config.toml
head_dim = 64
vocab_size = 32000
rope_theta = 500000.0
learning_rate = 0.000825
lr_head = 0.0089
decay_shape = "sqrt"
Each number is 128 + 32 x the weight over its row's rms, rounded and kept within 0 to 255. Layers, rows and columns count from 0. Numbers have three digits each. The size before them is the row's rms in percent of the matrix's.

# layer 3 MLP down, 768x2304, rms 0.0282, rows 705-767, columns 216-287
101:133156152092078133075127110187038150107112127092143046121158072131155179094142133136106089097054141109193138131116076108092144097059127147056137078139111101074097150103145132103135067166142084124096111159104114123108
097:082137171083104136084117183109114149133099130123107144154102145095132098136107147093125113131117140101110156154126140121132079096125103082081154101136106122128116128057142132111165154129123087149183124159179145133045
096:103168117161104101178141086094112115164128186126126144120130155154135153157168133121203095061142078197175097118153132139095104119152077150085088091158107079079199107132152072085151083092120142115124076051151158113086
094:117175106107101159134183094128057090111127113123097089102159128100179100125158076172125176182112148141200130141124131062144105094188128119145160143124149134143091052142118097146116204140183074132133144126142137085178
098:132125155180147162128114110186160110134152208191132118139130144201152157161146133096072123103126114160150101149034129189139088143055126135120051146097106137180139133132142138123104130191021159148127067099102151139099
098:173158110146154126179124108112136143141114139109094172114091157134126126112165097129091078110132087161116093103110146109140100147164143083135156134205087068060129131115080107157113111115153136141138157064127117153075
099:187055073126150140116195174150065090117145129101131090123198145191128175141121107125153060108110142144117080133160102131088116187102168140154188108170116141126104133144171158113130117088102117129152128167197111119168
098:152154091094146120163151139168129143172145141170118111102148086172169136139101074157121187151138141119112086156126139167122144131146103108116175184154165122141163169162118157092155132159124168171179111116079148153143
099:061143153114151188173072104171093133202123106162115136094109049091079122085127177140143163162110097096156125117171092149110163135149164121175085072099123106161104131145128142085102161138159107121160137111100125172097
098:097135085090115159149074101080103110150090158111148094103116153168116130146105118145111140084153122173166146090144145161128130112115119129135162128139139067126161151181155184121142136184105085156141109084149188100149
149:158184089135154166151092115186118092120030133068156081121129135115123166128158150140130115156111120118120142110101070193155136138165126142134097185105134095155143170119095106122086095084158125057118127106124133107104
098:070135153054166168132071131157098128211074159162120051171134155090182128159139140111061078110113114131146092157171111140097164153113086125090077096172098151103105117178116131137178089157064067116132097155149104137104
101:129050119180171158157137131076128146111141095176115141116083132104128084083175102133139153150147183122132160102154144068059115147100128189149223122100120148150078113123138140145209118088099148174142138147116105093116
099:103125136087094112060127172116197128136151147161154149139154122114105095162107116108123099150130132213134110089108122142137142064107096137119134117050157106142164151193090191098109096182187126146112144086122163121134
098:155179130105101103144151126120134125151121090086130089185165160144103096091169102108129160119093160177144141151103134130163102092119100132147130121107110129144191145092118151125174081122155142131099079161128160091130
097:147157176154165116164097171093165200134093077150053159108109155157137097164097112105102176114163149160121167106106142115154131128106102124123143159158149093158137133114160105167137072115161156130119105139063134120169
102:094112112106163115173144127070162125100127085062164116161119173155151159190102137119125116112101117107109100111170086122150093112118106172140098112146135095132138008117119123131184097106121092149132146129101109124122
097:121160121139114115121134114137170161132138127158011155150144133120082133176056149136200160184133110187130085163093079128162098142087126038108133227116095080069116203158111145161085104122141089071137104148141160096109
099:116111135128138156150152115108146114136160113159058202109120101115138125158081139116153149108134144107133113157128147103144109152117124100169191139127089115129098178113106123083142115100098141140129164110084163089078
099:073133106084130074169091116108094115166113153158175097105143177110157141120158118180108099176141146121156150116140181151157067177083091144168144123065130218106101151176109119097151102062129116111137170119159147144142
103:107165115136146192181118156065102121152123133104100161115137147117157144129127087116075080096101067124142088097110221100168169191121160115084176093127125107125119122094173142097137124161104151170170178111105086115069
099:146110171119171142095175133038135089167147158165035157133048117123115064155149099098176138120144083129100144095199132073097162155156172084117102052123087094072119143109165130107214078105125122159155181053169130140073
102:026126151113083187103143124116127153141169135117129112114122163095086108199143155128162143138095152152150132099150144173158106057151145157155125110216106145078121143161129147123209143132094111131146162186121138130141
096:169088131109090182103121128078152158123140125138193132158077150087201129115172139093179148156138144074151085107106068102127133129103172096153107081177110075100175161183095108129055136166136143057102139116123116135235
096:100102078092163119145147147098135149129120132189165099093107066164145062151125138110150148092160156143153101110170092101113076103077099100087108133100108135127145192119147129137179129124152120144142141188084142166131
099:092157199128091123207141153143106126108162145159163172101135171191111088159117123084132120165128143115136135084125076111129165121122118102113105144164163156120103139099139177088146103156136107120139171095166111173038
101:128129109139192125136099160118113115118103117178165106095103153149168146107170123103118172174069180110155117095162146056105143079139137154147133122125124116148163114158153165094156126097075145174144176054161123162149
099:081134108150150158096120187148106055114106135130212118142106122107089116140092084113096103105114151136150178156162130148147144131088146107114170111126074143178122150209122074130092156098100074179114124105110181125180
148:079105193168104155121123103067170108082139140168160137112105147177185094136142106090075122118134129114143102091083170117140125130147178166086118109155133120149135126099150133145130130163128086177125172135116102146098
095:135199137104074180184111110192180105164135129072121172116147131133100125171103142083123153050115130170117133120123083080177096174111104089165131073127108127144124221051080119110081136162136105120131146156136113191147
100:138101093103122136066189220130129157130123197127144080132213133146137132128128095126089190120173112140087110100156168159142119155130136125160160188159101132125089126153131113146101060084089123124121108067176099147116
101:079110191120105176123155129149096116125165139169123191154121085100124111086096132160102081144123152128138140177118124087059180171128159092123140117144068119175118152112169146161148125147152166087152150102104140119150
100:108131168149120075076115160173158135106154177118133152145041114173207082145106179090113100090106169167144124114072114109164090096102169148154080092152118188097145042117101142151125133143093116129183127104188173129174
100:053119150136143115106112177190095097119136138146124204056143144060136148123157147133110141140126172085114142189198099134173149146166165122086128106135115080203081122109110114150135139135065166093181067179170141089121
098:133187122096147150091073108123137142090107149137123108119119131151119092131069104150125077105094140101223090129133128134114153111140141096103191101075152153175070167136160143140100165095129135161113152170139098110153
098:187147092149191134119162188106139169123138146115099124145116131126143135095174142111088096111161105139121131126090154153119117183193182064133085112079156120080217174167156183136122145102135139193137120103156111050114
098:171100146096111139136089126094033093098100160140135167097100083063132116118100113133202119138097172132115100082111106158136150188141121127097121117123186122153162198143153127105125105130148133075149138098159131094114
096:068109154186139148166118114146094133120156123136146104199113158125115124135136132087146153128094153128131125136070126171139135116134158130118171086096158103115118176196107069177135115164112078124154134160182118110072
101:102139081208103151172141171097140124087137190077100058153152117126077108092109180153133158161156151238098123098138139136213184144129104119115097165177187127140128170162082112146196096089123108128154073181086132135152
101:127122111098108098103143090118159125103121105089137189169182132214070102115120150157128161117098162127085145081113040172153129181172149164082149095142095126104149067173124092161149069118150135114099154102139169130167
100:143103093163147040124132108128096113160120017130142147110101115146140136122122153126178130113087156111087101115097154141163087134125122101148168151119101092109103091124158141142130080136111137158108111216076118140091
099:161147133079116155061096112130072140135094152131132156080157151124131118099178160105126144068118138135169050132102101094127113113142134142149053118110130101130129096116170162176163120118133195202109131134231142170110
098:145159149154153145148094151167135123156144152132140134150111163133106173093109111125058097170148173135154146113089193112121105112140090064109140063162109134159170090145151091142065139124118125163127140149124157091150
098:126136140112110171118089136094072107114107151145138030136167114103119166073151132125113129089126103100135113096154148075131135139094139103131143101144157090158138123079140086125069100057120143104095179122142111115158
098:164132157103094142101129117132064115096157169104146111096202134083177120135172099165080072152085115103147129183142116120112131082105130136167130158138145136154153177080139112059033111111172155165182100123114111093146
097:148170117104140144122198137099175120090123151118109120093165065120126090103165141144127155084116142059097139116089114105177087111147188111173074169121102094135164181083148148112132154089176153199100213123170175149056
101:136112139127158074107136119146201112051162131050130120140169146158137133099112174172105139147173145169099189137114142129159096063125155119113162142173144158171151069112108128152198118154107134086116124154165141185153
094:186167192158146168142128123110080052192116162165146145112108098105173101081128116149178185152109160065145130147059141147112142136092090201115154249063139109084092145111212113128061142140100107083135104103186132091201
099:166156139089119180145139103134115077103124110103147111235125130154110085080128062127171096150127068189084114131136126126151110112139108139050120090141080070197145085083121130100138181106143061090109139112083121098129
098:171124051126132072178129129121129142086117131127165095104112165154179135138076100101095166114135112115194127103088141131100112129130171075094169086171101186191102060162143167123154073140146141089099068096181150185119
099:106170111144157140117132091179080150137121151153064103150148153128117110171131161142132183152090098184170115196146080087101145063111110141107148143043117153171060148100119135073122111102133159163120097115099125107138
099:088104141130173123093033185141194126143117146111177106125083081114124176098117170127118081175054109102109105175140174106116129121114154112129102208129177121164196195128117123133083134138125144173078112105143095154160
098:168106111130134122199128093088165137142124121238027118177152080070137146140105117120165096158103101205184120091131177189090158085162087187158134139126110198174060150147116107153130092113140105094128107093133103123132
098:122125089166097089159147102143100108156093119129097158075157076163125134139131163140110074121128108137149157148159155110118036117102138169127146198174153155125140113149138170134087156129132124105155097153127123154205
100:104176145131168128183128066070098137109102157112126134110076148176096191109134076163171141162141165142147119153118103140102148145134158120137090076144121099107159083118108140132101195148127142131074139101131135056129
097:178113071087151109139156084136102114143151077132094152121136125189052155144139089101197108137215142167147134111070107120129106133191110147122132082091135119085136079153086126143113115129150126106084175157131110084102
100:084120097157162121217022111209162152094136094079113169152136141134068150119120163161100123099231114118072168117119166108090110164164147113082166163120114080116156098104103177115154161163133185156117162148176127095105
097:170109090131150134056155129144180079081150116097156074116145136225099093193100062162128150121148143147158151104078140125118120127157114101148173187148177200118156148150113123093130124083127146077127114180171087091069
099:163159095136108120116142113218134130125108146042151177163088085117181093074161138059098115179102109062165125184144196151152127099117127182073082101164135093111132089139115129133097111107100096135120158106156132114120
096:160129113120159111116152122133096120150114079092109166111212142103129119147143104109118138114099127152085095169143127146086111078136121136132084093159110100140133101123144133090148140161148146139188149138097112100105
099:197149117170126110150138073187100134126106155149112219140080113078151107126122150138141122140109140139173109131122081119099103118132103135155121183154191144190090135110153203141102129108105125165083150074120100134108
100:093105111095092140172119119086176110147097089134125049165114153155142103168191162136076162141152140158120148116116124140102177157105142123154128072134152076166158136099079114130120149112183162162133123108129071137161
093:050108154157110131150104198192112073144170067136142110110124153149130132114115145095053159142142108173117097113091084102112113098107097221111129170135091148121140220123101098168105161113109187188139114141155161132181